config = dict(
    n_layer=9,
    d_model=64,
    n_head=2,
    n_kv_head=2,
    head_dim=32,
    d_mlp=256,
    vocab_size=2048,
    activation='squared_relu',
    norm='rmsnorm',
    norm_place='pre',
    norm_eps=1e-06,
    positions='learned',
    qk_norm=True,
    attn_scale=0.237,
    bias='qkv',
    tie_embeddings=True,
    parallel_block=False,
    extras=['local attention windows', 'gated attention', 'value embeddings', 'hashed n-gram embeddings', 'LayerScale', 'capped logits'],
    init='orth',
    init_std_qkv=0.0721,
    init_std_o=0.0,
    init_std_up=0.0721,
    init_std_down=0.0,
    init_mimetic=0.5,
    optimizer='adamw',
    lr=0.00551,
    beta1=0.9,
    beta2=0.95,
    weight_decay=0.05,
    lr_head=0.0148,
    warmup_steps=538,
    schedule='wsd',
    decay_fraction=0.844,
    decay_shape='linear',
    final_lr_fraction=0.0,
    batch_tokens=[8192, 16384, 24576],
    seq_len=256,
    doc_mask=True,
    train_tokens=86620000,
    steps=5690,
    dataset='wikipedia_en',
)
Each number is 128 + 24 x the weight over its row's rms, rounded and kept within 0 to 255. Layers, rows and columns count from 0. Numbers have three digits each. The size before them is the row's rms in percent of the matrix's.

# layer 4 MLP down (transposed), 256x64, rms 0.213, rows 251-255, columns 0-63
105:138108134154165151096142072104131157118108131152127122131173133103120138105133160119145152127128141119158108140152082106124090140128124125175163118123105122142141127133093136123150140168211113
102:113105125089136109154092140096130110144176156095089101125147096127136082135132107116124110150086145127127121115160157142163145189111102165117145127167113114129142130169131139094121108153146137
092:152098119114174096130143130152138127144143105157083144123109146170111118130104122131074091162144191123120111150112123104101124114133136132133118171094099148122130158096143137138143141110121068
105:119127151077147107153138115111125122110153145172148114128137096166112102113101125115122168134109140108164138160104135125128133159140115146092103139147150160098125157135185155110135096132108061
103:135117146113156124129109082138083128154114124138137141121108145127163074143111107101116111150080149140096134167131163128129124143136138183110098140130129167155166107116156138148090101109124080
# layer 4 MLP up, 256x64, rms 0.228, rows 252-255, columns 0-63
103:145173124133131112150133120094094107134179092124144121133115098132163148172096145128162135186161092118113099139111138137122099132129070103106109145115140129123126081101109132129125151158156134
082:142157157166144139067133143133146142152142140147112147173148153181129087117153111121158111119121153104180102105128151135109125108088134123123136134127113157144116166145111115110157174118165141
096:149131160164081113134107154101110062141134134132106149110151114113153162157119135169151145150147105128130101084087168146120168137111155140109152130147121119139151102110091113108122139129124167
098:102111134138105169121111140102130082146164129151140130118140102101106170092114136114143112129115132151119127138101116102120130182109098172117143155096175096113137081138166129172129145142159150